python train.py --activation="tanh_gelu" --tie_embeddings=true --dataset="wikipedia_en"
Each number is 50 + 10 x the weight over its row's rms, rounded and kept within 0 to 99. Layers, rows and columns count from 0. The size before them is the row's rms in percent of the matrix's.

# layer 6 attention value, 256x256, rms 0.0374, rows 120-127, columns 128-255
107:50 63 49 47 45 50 50 45 53 52 56 28 53 52 57 47 57 60 44 48 38 47 54 44 54 55 63 22 59 51 48 46 36 59 66 50 68 44 63 31 49 54 68 59 44 64 62 63 60 56 54 52 68 57 46 36 36 73 39 51 63 34 69 39 44 53 64 50 56 58 61 54 55 46 44 42 46 67 62 38 32 40 51 50 52 55 52 52 52 46 70 52 56 53 64 37 47 33 47 40 46 50 27 47 56 50 52 47 33 56 54 37 45 35 43 61 46 75 58 49 50 41 51 48 39 42 48 65
105:51 54 39 29 35 57 51 69 30 45 70 52 53 44 51 54 49 55 27 45 62 38 45 60 65 42 51 53 41 49 55 41 46 54 51 45 41 56 61 42 37 37 47 56 64 52 63 56 65 50 40 63 62 59 51 61 52 40 74 45 62 51 36 60 52 53 59 46 56 45 51 38 51 42 54 33 61 44 53 61 39 22 57 75 52 76 65 40 70 33 41 47 50 37 56 57 41 45 30 49 36 44 35 59 50 26 52 42 59 29 33 39 53 54 60 43 54 44 43 39 56 47 74 65 54 60 41 69
111:44 64 53 52 52 39 55 36 38 38 42 49 55 41 40 63 48 63 44 46 38 59 52 60 52 37 37 52 47 37 52 55 37 31 42 60 36 51 45 64 57 44 29 71 77 76 42 46 56 45 44 43 49 49 35 53 35 54 46 51 60 51 46 54 53 37 43 45 49 39 53 46 52 40 51 44 46 52 36 59 58 48 46 64 54 76 58 44 63 42 56 44 57 49 41 46 48 47 19 54 75 56 40 56 53 55 46 59 64 50 48 53 53 55 40 50 59 53 58 55 51 57 44 51 53 28 33 40
103:54 54 50 51 62 49 56 60 47 56 36 43 54 61 64 45 45 38 57 42 40 54 45 34 54 63 47 47 49 72 53 41 39 57 61 52 59 37 50 59 54 40 63 50 16 35 59 53 54 46 62 65 57 61 33 43 43 33 65 46 57 32 45 60 49 52 46 50 55 34 53 48 44 33 35 37 76 48 53 37 61 50 56 50 51 42 39 62 49 38 51 54 35 38 57 57 60 54 50 53 46 36 83 56 52 63 55 49 44 52 48 67 57 60 61 41 57 34 60 52 39 48 50 82 62 62 43 44
105:56 56 52 30 49 61 53 30 35 54 73 55 24 50 52 35 41 40 67 47 43 59 47 53 76 41 64 59 43 46 46 48 54 66 50 56 43 49 52 57 46 47 47 38 56 41 42 40 45 54 57 72 41 62 61 51 49 45 52 44 41 47 55 56 45 65 31 40 62 46 43 51 57 66 42 47 34 41 48 41 63 45 46 60 37 42 49 57 50 48 42 56 49 62 53 52 30 56 54 57 51 43 34 47 44 64 53 43 45 38 54 43 49 44 47 32 53 53 51 45 53 63 63 68 32 47 43 55
101:56 43 47 53 55 51 57 47 55 37 69 59 35 40 74 50 47 61 45 56 74 49 14 50 64 55 41 56 55 46 56 44 79 64 50 44 46 47 62 39 44 49 55 48 48 34 46 34 54 53 60 40 63 56 34 52 60 42 60 39 60 57 42 47 50 46 62 47 62 43 39 38 55 50 42 80 35 19 49 70 50 50 45 61 50 44 67 50 60 56 58 45 45 48 70 50 50 45 48 40 50 51 19 49 36 39 41 50 55 73 42 63 51 38 61 55 36 54 50 65 53 42 59 48 42 49 47 66
106:46 62 43 53 38 27 61 58 56 33 46 54 55 34 54 49 55 49 41 62 35 52 33 52 42 82 22 32 57 57 42 48 56 47 27 35 39 44 39 51 64 58 37 59 48 60 55 45 51 48 44 60 40 36 55 43 37 61 60 40 51 43 46 53 37 47 56 42 40 49 51 43 39 52 54 48 62 47 37 43 49 44 60 60 61 49 44 64 50 49 53 67 58 36 35 56 51 54 42 65 60 51 30 48 53 64 60 30 34 50 37 59 46 52 46 55 38 46 60 56 41 50 40 61 56 62 68 65
108:44 49 46 56 53 57 55 40 57 50 52 58 51 40 54 49 52 50 55 44 45 64 35 69 41 44 55 58 43 41 33 41 53 34 54 58 46 42 45 49 48 55 58 46 60 59 55 64 55 48 48 59 35 42 52 64 44 41 46 44 37 44 53 49 49 59 44 63 59 33 57 45 46 48 45 38 58 48 44 54 71 66 39 51 38 51 60 46 59 49 43 50 59 46 55 41 40 44 59 40 53 41 56 26 50 49 58 54 78 33 35 29 42 54 55 64 43 50 58 57 70 34 42 44 41 40 43 56
# layer 6 attention output (transposed), 256x256, rms 0.0382, rows 120-127, columns 128-255
112:52 35 52 47 55 63 64 55 43 57 59 72 48 54 43 47 64 42 53 42 46 69 42 48 59 44 51 67 41 50 61 67 49 53 45 44 64 66 56 63 67 58 40 58 42 71 60 52 61 33 66 52 42 51 51 64 42 48 48 42 43 57 49 51 56 51 49 35 31 43 45 49 56 38 60 40 53 49 28 53 54 49 54 47 56 60 41 56 40 66 52 67 48 33 45 57 63 48 56 47 42 53 54 36 35 55 44 56 61 45 53 34 48 47 51 47 43 54 32 60 59 36 29 61 52 48 46 34
105:36 40 57 49 62 50 53 37 54 58 45 56 38 54 42 41 47 51 52 46 48 50 45 49 58 57 49 60 42 54 55 63 43 47 48 41 50 49 60 60 45 48 46 13 47 55 34 50 60 45 59 42 57 36 41 47 30 38 46 42 57 48 50 46 63 55 44 59 57 55 59 61 51 53 47 48 39 30 50 51 61 59 62 50 77 40 50 60 70 62 36 49 43 39 44 37 66 55 56 27 51 54 62 47 42 57 51 38 48 74 49 51 43 52 43 52 34 67 43 53 40 66 26 66 49 58 48 41
110:42 52 40 48 53 56 52 54 30 53 52 43 51 52 43 52 53 42 64 66 51 52 32 55 51 61 48 44 49 54 33 52 41 63 46 46 45 68 51 51 32 49 49 32 53 38 32 46 48 56 36 42 58 63 54 48 46 41 76 56 40 33 41 67 36 50 44 74 57 61 62 47 60 57 64 40 54 67 42 46 49 56 57 54 45 34 57 56 57 35 40 38 47 54 67 45 66 47 49 47 61 35 44 57 59 53 67 51 39 56 50 58 54 52 47 51 43 37 57 52 63 43 60 56 59 63 54 51
094:53 60 57 40 48 43 47 48 49 39 48 49 35 44 51 45 55 46 41 40 54 40 66 61 38 43 67 43 54 48 61 56 45 62 38 47 46 25 61 46 50 48 55 59 57 46 54 59 46 46 39 51 59 34 52 69 56 59 52 37 49 64 46 50 46 41 56 38 55 48 42 22 54 48 55 57 37 56 56 66 42 57 71 50 46 52 43 53 63 42 50 51 44 61 43 46 41 53 58 61 53 56 45 43 49 36 28 53 38 50 55 37 49 41 58 52 45 62 66 35 47 40 68 35 36 71 56 56
105:51 54 57 42 52 46 41 50 70 41 33 51 53 58 54 33 67 48 52 50 45 29 41 54 35 50 63 48 36 58 65 57 50 61 57 55 60 33 50 46 52 55 68 63 52 51 58 59 37 42 58 46 65 51 43 40 39 49 57 37 62 37 51 46 60 44 61 53 45 67 54 42 53 44 56 48 39 50 47 54 26 42 56 38 53 51 55 46 54 56 47 58 73 32 56 24 57 53 60 47 56 56 52 66 57 51 42 43 48 50 42 64 57 72 48 48 63 76 50 59 56 46 31 41 45 56 47 66
102:57 57 60 37 50 34 52 28 29 76 48 53 50 58 47 45 72 36 60 33 63 54 45 40 54 30 52 67 50 59 51 45 43 48 40 62 48 57 61 43 63 70 46 62 50 70 45 55 46 60 41 50 51 56 39 52 51 53 46 47 43 52 53 48 69 68 42 49 54 51 38 54 51 54 59 45 48 37 50 50 60 52 45 42 64 58 53 47 40 44 41 42 53 45 33 44 45 55 60 43 57 44 44 46 52 57 61 40 39 41 49 61 64 52 43 48 66 31 22 60 29 68 29 58 46 60 50 37
102:54 46 79 41 55 45 38 51 40 57 50 45 58 54 51 42 55 42 42 39 62 54 51 58 36 56 52 41 57 31 53 55 58 45 59 55 51 36 32 68 63 55 47 54 50 32 39 66 56 66 49 48 31 46 45 44 50 48 41 60 48 47 60 59 60 43 44 63 72 65 46 46 46 55 50 73 44 68 69 71 43 52 46 47 55 43 51 48 42 42 51 59 53 52 48 45 54 43 50 32 47 54 38 52 58 59 27 58 39 47 56 34 37 43 64 56 55 45 71 54 58 50 57 29 61 64 51 53
110:51 69 54 40 59 53 46 49 54 57 44 60 55 57 58 55 44 50 44 62 28 61 27 55 59 62 36 56 49 35 44 34 49 47 40 34 41 60 48 58 51 51 47 57 62 41 49 57 60 55 57 59 45 59 46 47 33 50 64 62 60 45 33 54 60 43 47 51 33 55 51 55 30 62 45 49 52 47 52 59 48 28 66 42 54 50 45 55 53 61 76 36 46 57 49 51 63 28 49 34 66 50 48 44 47 56 53 63 47 44 57 56 47 31 41 37 59 27 64 59 49 41 53 59 69 44 37 59
# layer 6 attention query, 256x256, rms 0.071, rows 128-147, columns 128-255
074:64 49 57 56 49 64 50 58 42 62 40 55 38 64 51 63 61 30 61 67 42 50 33 59 70 25 55 53 57 64 48 32 56 57 53 69 38 52 47 65 48 52 53 59 47 55 39 44 49 42 55 58 42 56 53 45 42 53 58 54 55 41 52 46 48 46 48 43 71 56 51 49 39 50 57 63 40 67 27 48 66 44 48 55 49 71 33 50 56 52 57 55 63 71 36 56 64 40 38 50 46 52 55 37 62 52 56 56 52 33 41 35 34 40 45 54 44 62 42 50 52 39 57 36 59 41 65 53
060:38 37 76 39 55 48 57 66 32 56 51 55 46 51 54 42 62 61 61 60 53 45 39 56 55 33 31 42 43 54 57 41 37 44 51 64 48 39 57 57 46 39 37 45 53 40 56 32 55 44 64 52 37 37 52 56 54 41 62 46 48 42 63 51 60 60 47 66 49 49 51 31 64 39 48 36 57 67 64 57 49 70 50 62 60 36 44 31 48 57 25 58 50 56 52 58 59 50 47 62 45 54 63 31 67 50 44 65 41 36 36 67 52 43 32 49 66 49 58 56 63 43 51 57 61 55 57 56
069:39 66 37 61 38 47 58 49 41 60 51 43 56 31 41 41 33 50 38 56 60 52 65 58 48 59 47 45 65 34 55 49 57 43 46 48 49 52 56 55 59 50 55 38 46 67 62 62 45 52 25 59 35 52 47 62 30 57 39 49 41 36 56 60 43 46 53 62 60 47 65 51 53 46 59 44 63 57 58 46 51 44 48 30 39 63 59 76 54 48 49 48 52 36 43 41 60 54 53 73 72 42 37 56 59 41 45 53 57 51 25 49 50 51 56 58 58 52 53 45 55 42 44 46 53 53 56 38
068:64 57 37 70 54 63 43 49 68 47 52 48 56 43 52 53 43 39 60 50 63 51 50 61 46 53 65 54 42 46 47 48 57 54 46 47 47 48 59 42 52 61 56 56 40 67 38 48 60 60 57 62 60 60 53 18 64 56 44 42 58 53 37 38 56 45 51 37 31 65 57 52 65 48 54 37 48 33 55 43 72 39 47 43 37 58 53 39 68 43 52 64 65 36 53 47 34 64 55 41 51 50 41 53 40 52 45 55 64 43 73 38 48 56 38 39 45 44 43 48 35 52 43 42 40 50 50 45
070:62 45 40 40 56 28 37 49 53 76 44 56 46 38 55 70 50 63 56 51 53 66 39 43 50 61 44 34 61 55 46 51 62 51 53 62 62 47 52 62 28 50 53 57 40 46 45 61 45 44 44 64 54 48 43 59 62 46 48 61 44 38 53 45 35 67 39 36 44 53 44 70 54 39 43 32 61 54 32 46 42 45 49 24 47 62 53 55 51 60 47 49 66 37 58 41 41 67 52 41 57 37 44 32 52 75 61 55 68 44 46 53 38 33 51 45 49 40 62 58 54 41 46 38 49 54 54 30
067:54 51 37 34 45 60 44 44 53 33 46 43 58 51 57 54 49 45 31 55 40 69 47 45 46 63 46 57 46 63 53 44 58 39 78 44 59 50 41 68 55 53 30 76 67 56 41 61 57 63 49 48 48 48 45 45 29 58 50 54 53 51 50 52 52 40 41 58 53 46 57 50 44 57 40 35 35 48 58 61 39 38 47 69 51 46 39 48 61 59 40 55 51 46 54 51 65 60 67 43 29 43 62 53 39 45 43 48 60 49 69 42 36 51 52 34 51 60 44 40 57 45 39 56 58 55 29 54
071:35 55 56 36 56 43 68 60 47 54 39 78 48 41 43 63 39 39 55 46 57 44 65 47 18 38 64 62 56 69 59 49 75 54 49 49 65 47 57 46 58 49 51 54 44 56 64 61 54 60 50 45 60 46 55 41 45 49 50 43 43 37 50 48 61 55 40 46 48 58 48 46 60 52 51 46 31 47 58 60 62 51 65 32 73 52 49 59 40 53 45 55 53 47 51 40 56 42 50 55 42 38 42 53 56 37 60 61 29 59 56 52 33 49 44 45 46 51 47 33 50 53 35 38 24 56 54 50
059:53 54 57 49 49 39 41 57 36 52 49 54 53 37 50 55 37 69 53 42 65 54 51 37 65 62 35 42 63 40 42 51 45 42 37 64 50 62 59 24 56 54 60 36 41 44 28 51 39 48 45 53 46 53 62 43 67 49 32 40 57 53 42 34 43 55 58 56 52 48 35 48 59 35 59 34 62 45 58 46 59 80 50 33 44 66 54 42 56 57 47 40 47 48 46 58 39 62 45 45 57 56 45 66 50 55 44 47 64 50 33 52 45 29 40 56 68 62 60 70 39 53 39 45 58 42 54 67
067:46 55 59 60 74 50 46 58 54 37 45 56 54 65 73 47 75 59 40 58 44 56 54 38 66 51 21 38 65 39 43 53 50 67 36 59 48 41 57 62 58 38 26 47 79 48 31 47 52 34 33 47 41 51 51 57 53 42 66 39 53 41 57 63 43 65 48 52 53 45 42 56 40 53 53 45 53 50 49 51 62 32 51 59 54 62 59 40 68 56 58 44 38 41 41 47 73 42 44 47 37 55 54 51 51 43 53 41 35 38 53 38 53 58 71 63 32 61 60 56 31 36 57 47 59 46 55 64
070:65 74 50 51 45 26 51 39 48 56 48 69 36 50 40 44 53 59 64 52 62 47 45 56 64 35 38 31 40 40 52 46 39 53 50 57 37 51 75 53 62 44 50 49 41 41 43 32 52 31 48 60 51 34 33 52 60 48 51 43 59 37 63 50 60 65 54 59 48 10 50 40 51 44 45 42 60 50 29 49 48 57 53 54 48 47 57 35 68 61 43 57 47 36 65 60 42 54 50 47 67 30 52 66 48 50 54 48 56 59 44 50 58 35 44 54 44 41 57 59 45 45 61 75 48 22 59 43
062:56 52 53 66 64 75 43 33 49 54 55 36 40 43 47 37 43 43 41 39 47 40 41 51 52 44 57 50 57 38 59 52 36 51 40 64 31 34 51 54 64 58 60 55 51 55 50 57 73 70 49 49 45 60 36 35 41 51 60 49 44 56 56 68 37 45 58 35 62 49 46 64 72 49 58 68 56 50 50 41 50 56 51 69 51 40 38 52 47 31 42 33 44 58 50 49 58 46 43 67 54 41 46 45 57 41 61 52 62 52 56 47 52 54 45 64 69 64 62 37 61 29 55 43 68 51 63 50
066:44 44 61 53 27 59 50 45 61 32 51 51 49 51 51 53 48 44 51 53 45 57 61 54 47 54 60 63 44 57 69 39 63 53 68 64 62 54 49 45 46 63 41 49 55 45 56 67 44 63 45 42 43 46 48 61 33 41 40 44 46 46 46 33 42 57 60 43 43 54 56 43 53 44 57 68 48 46 74 54 61 62 64 55 51 56 64 38 73 48 46 55 54 42 58 53 42 50 61 42 28 49 42 30 60 48 57 52 53 38 52 54 53 55 61 35 40 44 45 66 55 30 51 47 33 47 41 55
067:49 47 55 46 57 34 37 63 53 66 45 38 57 42 47 57 43 58 56 29 57 35 45 55 38 45 52 49 49 35 53 59 67 54 50 46 63 47 66 55 25 44 65 54 50 45 42 45 48 39 61 57 70 41 51 38 61 55 57 62 36 57 42 43 53 41 45 55 59 54 38 60 40 47 52 49 39 42 53 46 54 25 38 52 56 46 43 56 46 48 35 44 46 57 72 50 58 66 33 40 53 52 43 51 38 42 61 50 54 73 58 49 61 54 53 39 44 61 62 40 54 57 51 53 28 58 20 32
067:53 46 43 60 44 36 45 67 46 44 65 49 60 51 52 51 47 42 58 63 68 52 45 49 49 45 48 45 35 47 53 43 49 45 42 39 44 51 62 53 58 35 44 38 55 65 52 40 48 48 17 61 47 54 51 56 48 55 36 38 33 47 35 41 61 63 52 41 47 59 53 47 52 38 43 53 49 54 67 44 41 56 46 45 44 48 54 63 44 56 45 48 75 50 51 51 52 33 45 52 53 66 43 65 52 63 45 44 76 47 51 56 63 34 65 43 38 36 71 73 44 58 53 37 49 40 50 28
065:46 49 69 67 36 49 40 47 47 65 43 62 46 63 37 59 70 48 58 39 50 42 52 34 53 51 45 60 55 58 70 38 71 47 65 68 68 59 44 52 51 39 52 48 47 29 42 43 36 53 47 44 42 44 71 55 42 64 53 65 47 50 31 41 29 49 59 49 60 52 49 46 49 63 59 48 48 49 56 55 48 43 48 38 66 61 59 44 57 54 65 56 34 56 52 49 44 59 63 35 23 46 51 36 53 46 57 55 47 49 62 39 44 53 52 47 61 55 44 52 44 48 50 47 28 57 44 59
064:57 46 43 54 51 53 40 56 47 56 66 38 45 51 44 59 58 36 56 51 62 45 69 55 37 41 56 47 41 64 55 50 45 42 47 44 53 43 43 50 55 50 50 46 55 38 45 31 38 57 54 57 37 47 35 37 48 65 41 44 40 48 62 54 56 53 61 61 23 53 49 47 55 59 48 67 58 49 49 40 54 34 42 47 55 30 55 51 37 40 45 42 57 68 50 48 50 55 52 53 58 49 43 49 56 44 45 39 68 32 51 37 63 53 38 38 27 47 68 46 83 67 51 60 41 54 45 40
064:58 49 52 56 46 63 50 52 46 38 49 52 54 54 52 45 36 53 59 60 40 59 78 55 67 33 61 50 64 52 47 53 44 60 53 42 71 63 52 34 28 57 66 45 44 55 41 48 46 59 59 36 35 38 55 45 43 46 54 46 38 50 45 30 40 46 59 70 49 52 34 44 45 41 45 47 47 59 39 35 61 50 45 31 34 45 45 63 54 48 60 41 50 57 60 53 41 52 46 49 57 50 42 40 48 59 36 47 49 57 33 57 51 44 48 39 56 56 48 52 50 59 55 58 61 45 42 57
064:37 50 41 55 49 54 48 52 47 40 50 52 49 45 53 46 46 43 47 49 47 50 63 35 54 61 56 39 58 61 60 49 55 33 50 37 56 53 52 62 68 51 46 54 59 59 68 49 30 56 34 50 39 50 48 61 44 49 44 44 41 40 50 46 45 60 62 73 42 44 64 54 56 61 55 47 69 56 67 44 74 61 56 42 51 66 67 59 57 31 55 60 51 34 28 47 36 51 69 51 65 49 54 39 66 57 51 43 55 22 34 42 58 36 43 44 36 29 50 53 52 63 43 45 38 60 54 39
067:32 65 43 35 49 41 45 34 48 47 59 53 27 58 59 68 64 53 56 38 37 54 75 34 44 56 60 66 53 60 49 58 30 45 55 55 57 57 42 48 49 48 33 46 60 49 47 64 52 36 58 48 35 50 44 59 38 26 44 47 63 35 65 53 32 52 46 68 46 45 46 46 47 57 56 47 78 68 45 59 44 57 60 51 60 53 37 45 48 55 67 63 42 53 35 60 50 57 53 58 53 55 64 48 56 54 52 63 42 37 41 63 38 33 45 33 48 57 48 53 55 46 41 61 50 47 53 51
072:55 46 48 58 52 38 57 44 41 50 41 47 58 47 48 64 50 47 53 49 59 41 36 59 40 59 31 51 40 29 51 63 75 52 42 39 46 51 50 61 33 41 38 36 56 49 47 45 45 31 53 58 62 69 62 65 46 44 43 40 49 64 26 44 51 28 43 54 65 38 55 49 39 51 48 41 28 58 62 52 67 47 58 50 47 46 62 31 54 62 49 58 48 23 59 52 69 47 50 60 41 61 57 68 63 40 44 56 48 53 55 58 74 48 52 62 60 43 58 49 48 51 44 50 47 49 43 52
# layer 6 attention key, 256x256, rms 0.0663, rows 128-146, columns 128-255
077:61 45 53 69 59 52 46 58 40 54 38 55 43 46 52 35 63 42 54 75 61 48 48 62 60 37 46 45 57 54 71 54 48 57 37 45 43 52 41 52 43 77 67 61 47 49 38 58 45 48 53 50 45 53 71 69 46 50 47 73 55 54 45 57 41 47 44 48 46 51 48 54 33 40 53 58 43 52 45 42 65 35 33 42 43 39 26 35 66 40 45 50 67 41 54 46 51 39 36 58 45 51 64 54 64 44 29 44 37 50 40 46 31 48 66 45 35 59 44 63 53 64 61 50 63 45 55 56
062:49 36 66 49 37 38 48 61 51 40 58 48 49 47 54 53 47 60 51 45 49 41 66 60 41 41 46 26 48 59 78 56 19 41 46 39 43 48 59 56 53 42 39 33 63 51 49 43 38 48 65 49 29 56 37 69 47 45 60 46 56 49 60 64 57 58 56 65 51 51 29 59 32 46 48 51 56 60 39 46 44 56 53 72 74 15 46 42 54 58 46 51 51 50 34 49 57 71 58 64 58 41 66 35 53 42 46 57 54 50 55 54 38 47 38 39 72 62 58 65 74 35 60 50 66 50 42 48
073:39 54 52 41 54 43 55 63 36 46 62 58 55 55 39 44 38 44 50 50 51 44 44 56 50 51 55 63 59 44 51 50 57 43 51 44 53 53 43 56 58 61 38 36 45 40 49 63 57 39 52 53 40 46 49 62 42 63 38 58 34 31 50 54 59 52 46 43 48 51 42 53 52 64 57 50 50 80 75 45 49 51 60 44 45 43 61 45 40 41 22 59 63 58 46 55 60 49 32 70 64 42 50 55 53 55 49 39 63 21 43 48 43 48 33 49 60 49 54 40 44 47 36 59 51 54 74 53
071:63 46 51 68 58 54 25 64 57 64 58 55 46 39 51 42 51 65 52 57 72 55 29 52 50 52 55 48 60 38 55 48 71 45 47 57 52 41 52 48 56 56 53 40 59 65 55 48 42 42 45 62 39 42 43 37 40 53 48 43 51 56 27 51 50 38 70 44 52 62 60 46 73 46 44 49 46 29 56 53 60 26 43 30 36 55 55 56 63 53 45 53 43 38 52 53 42 47 65 47 64 70 44 63 58 44 48 47 56 52 62 46 43 70 45 32 32 46 41 47 46 45 44 25 26 46 54 33
073:60 57 53 32 52 53 53 57 50 48 76 54 64 60 48 75 55 70 45 51 25 37 39 47 44 46 48 40 55 37 36 28 65 37 50 64 48 52 39 48 45 50 32 59 39 47 36 63 67 52 56 47 49 50 60 55 54 51 49 58 39 43 56 42 48 64 55 37 54 55 50 56 60 49 43 27 48 71 36 56 49 58 48 43 68 64 44 36 61 72 44 54 54 48 51 48 49 53 50 30 47 43 44 43 51 81 64 40 42 45 18 42 55 56 40 55 38 56 64 68 48 40 38 47 44 52 42 42
069:31 46 55 49 56 54 40 55 34 39 36 42 50 41 39 55 43 50 55 36 42 44 28 30 59 58 51 57 41 57 19 63 62 53 58 58 28 47 61 48 46 41 35 48 57 52 45 53 60 68 50 50 53 55 67 28 37 48 46 55 47 45 48 68 52 42 39 67 51 47 40 54 57 64 61 26 44 69 44 56 49 48 49 54 46 56 40 48 56 57 47 44 62 51 54 36 33 53 71 58 50 48 48 55 38 52 49 50 53 47 65 39 53 45 61 57 52 56 49 58 41 47 42 60 31 56 31 73
076:30 47 49 53 39 63 59 50 34 61 51 50 56 48 35 58 39 50 53 59 59 42 55 49 51 51 63 58 48 51 62 54 50 52 55 50 58 51 50 60 70 50 47 55 48 56 70 82 44 43 47 59 63 48 53 58 46 34 58 40 51 32 49 53 55 60 58 45 49 60 48 60 46 44 46 39 37 42 84 50 66 39 48 45 79 68 46 55 60 46 47 42 49 34 41 53 53 40 45 61 43 42 43 24 46 52 57 68 44 57 49 47 27 54 45 35 47 47 55 54 55 53 53 42 24 45 45 37
063:59 52 57 38 71 22 55 39 49 55 44 61 58 50 62 58 54 54 49 44 64 64 61 49 53 45 58 59 49 64 60 40 58 45 39 63 53 56 50 32 47 60 34 54 52 45 47 43 54 30 54 49 40 36 36 61 61 45 37 55 63 48 43 34 60 77 55 47 57 67 65 44 71 53 57 47 51 53 52 59 55 64 56 47 51 54 50 30 41 39 31 41 53 45 43 68 51 55 44 61 57 57 44 68 49 53 44 49 66 35 56 54 63 48 18 44 48 51 48 42 48 52 42 29 48 49 60 45
068:56 53 65 66 67 50 41 35 44 43 52 52 56 45 63 52 60 40 27 61 37 55 64 59 61 54 32 48 53 52 60 55 44 68 41 45 45 45 55 35 46 60 55 55 65 21 39 45 59 54 59 52 48 55 53 59 49 50 62 36 47 44 69 55 52 48 46 63 57 50 48 44 44 62 49 49 54 63 37 49 76 50 75 68 53 52 53 41 75 66 53 45 44 36 34 49 62 71 51 45 47 52 68 56 41 53 56 58 46 47 44 53 47 34 48 64 36 34 56 59 54 55 59 45 59 44 45 47
072:64 50 53 44 49 45 51 43 56 46 82 64 49 45 53 56 49 67 44 44 58 44 57 48 47 41 35 58 49 46 67 39 66 44 76 38 60 54 45 52 49 50 44 24 41 55 43 40 52 51 53 46 43 42 30 49 30 52 60 35 41 55 44 42 58 48 64 44 47 51 50 50 66 56 57 57 51 57 38 54 50 60 47 52 62 53 60 29 62 74 33 61 50 56 47 60 61 66 61 53 61 34 71 62 45 42 41 54 51 57 33 52 56 51 47 46 45 64 46 70 54 46 47 66 46 58 56 33
065:62 46 29 61 55 55 47 51 63 63 35 48 46 44 62 53 43 40 43 43 45 33 59 46 46 49 38 49 50 42 66 56 30 61 22 41 47 46 46 49 37 48 68 40 46 55 39 43 51 48 49 55 23 75 49 40 53 49 55 31 50 59 57 65 39 37 52 40 36 42 49 54 30 60 45 53 66 59 49 42 40 54 52 65 49 41 44 51 50 33 54 58 56 59 34 37 45 59 48 56 70 50 54 50 43 45 59 51 66 52 51 58 49 51 41 62 63 61 42 48 49 34 64 48 73 64 55 35
068:32 42 47 53 36 48 43 33 52 64 47 39 46 47 65 61 55 40 51 67 34 47 38 66 39 51 55 46 32 47 64 51 52 64 63 53 47 44 69 52 48 73 57 48 66 48 59 64 64 51 63 56 59 70 58 59 44 43 56 56 59 34 48 52 46 52 49 48 47 51 65 52 52 44 35 56 48 37 51 61 46 64 58 47 36 50 69 59 49 56 66 41 43 42 61 38 28 51 62 45 32 47 45 56 57 61 36 46 65 46 56 64 36 44 49 46 44 33 39 58 51 36 39 52 28 48 42 49
069:66 40 52 59 46 64 47 46 63 57 65 32 62 42 39 46 54 57 54 42 41 48 47 48 37 55 38 54 49 23 40 47 38 47 47 55 54 50 39 49 52 27 56 44 52 47 48 57 52 52 54 66 32 64 37 44 53 51 43 41 35 52 33 52 49 55 48 47 44 41 41 50 47 33 39 30 38 50 50 60 51 36 41 38 55 57 49 63 41 76 49 34 43 55 79 53 40 47 41 44 46 53 43 46 50 39 65 56 35 76 59 49 73 54 67 45 59 47 57 66 58 58 56 47 49 51 53 49
069:39 46 58 52 40 37 60 53 40 60 49 51 62 54 23 44 46 43 57 46 46 61 38 37 52 47 53 63 43 29 40 49 66 53 51 47 53 53 64 48 63 58 48 48 47 63 63 49 54 34 39 54 61 54 50 51 56 54 46 40 37 50 57 49 46 74 51 47 58 67 43 46 50 51 51 34 46 60 60 55 57 54 52 40 44 37 72 46 59 61 55 46 57 56 59 68 65 38 29 41 53 44 49 66 63 59 33 39 70 41 57 53 64 56 52 54 46 47 55 75 57 47 53 36 54 53 59 47
065:62 53 50 59 53 48 42 37 45 49 48 49 45 53 44 52 80 40 48 62 50 45 61 50 53 39 62 46 57 66 47 50 56 61 58 49 58 52 51 42 52 54 44 51 65 38 60 59 60 51 76 50 59 53 62 55 61 55 56 68 67 44 29 35 40 56 46 37 61 48 68 38 59 46 42 47 47 30 51 52 38 41 57 39 50 59 43 36 44 63 64 56 30 41 28 57 23 50 60 46 32 49 48 53 56 66 38 55 46 23 54 35 44 33 36 39 48 41 53 48 59 52 41 51 36 46 49 58
067:60 54 50 45 54 54 48 38 51 52 51 28 42 48 36 52 43 56 60 37 57 57 60 62 52 50 43 32 44 40 47 49 43 64 63 42 57 53 43 63 56 35 33 45 52 47 51 21 49 51 54 49 49 56 54 45 47 69 55 35 47 78 55 55 40 58 56 56 20 29 49 42 37 45 48 61 59 55 55 48 50 43 45 54 54 36 40 66 57 54 58 67 35 57 61 43 50 48 62 38 65 56 52 55 43 31 34 35 63 37 45 43 42 45 57 48 40 68 63 46 70 43 51 68 62 62 57 44
064:45 48 59 50 58 58 60 59 43 47 42 51 58 54 48 45 43 66 57 32 33 74 54 45 50 55 56 53 33 37 53 33 54 50 59 52 62 56 52 30 43 62 55 39 45 57 38 44 46 50 44 41 46 37 55 46 44 55 49 61 35 51 51 50 39 40 46 47 55 48 51 49 62 47 48 48 54 37 36 48 47 59 37 43 31 51 55 50 31 46 36 45 63 60 65 62 59 30 37 49 44 56 31 58 61 38 41 39 49 44 48 69 62 51 60 47 56 62 58 43 46 64 32 66 59 45 45 57
068:27 55 54 37 42 35 49 44 40 52 60 48 30 38 35 45 43 40 57 48 59 53 40 66 59 54 50 44 50 55 57 58 69 40 73 54 63 44 69 45 79 64 55 54 45 66 64 58 58 46 66 43 52 55 58 49 40 59 58 47 37 50 49 53 39 54 55 50 39 47 40 40 68 65 50 64 50 60 50 42 58 66 64 43 43 50 67 57 49 36 46 69 50 44 34 50 51 47 57 41 50 48 41 40 69 44 24 33 62 27 42 45 48 50 29 53 39 35 50 29 51 50 33 49 49 52 68 56
069:20 61 52 39 64 45 55 43 39 34 60 61 42 61 72 68 62 45 54 34 39 52 68 54 54 48 57 52 39 79 53 57 55 45 41 49 48 55 68 46 48 47 46 53 55 57 47 43 58 47 51 38 60 52 53 67 35 49 50 59 52 50 51 52 34 45 46 54 43 51 54 43 52 61 55 66 46 57 43 49 43 57 65 70 64 46 44 37 65 51 56 62 52 33 46 51 56 62 63 56 52 44 55 37 38 53 42 63 40 50 38 53 17 40 35 36 55 49 55 45 42 58 39 69 25 47 56 65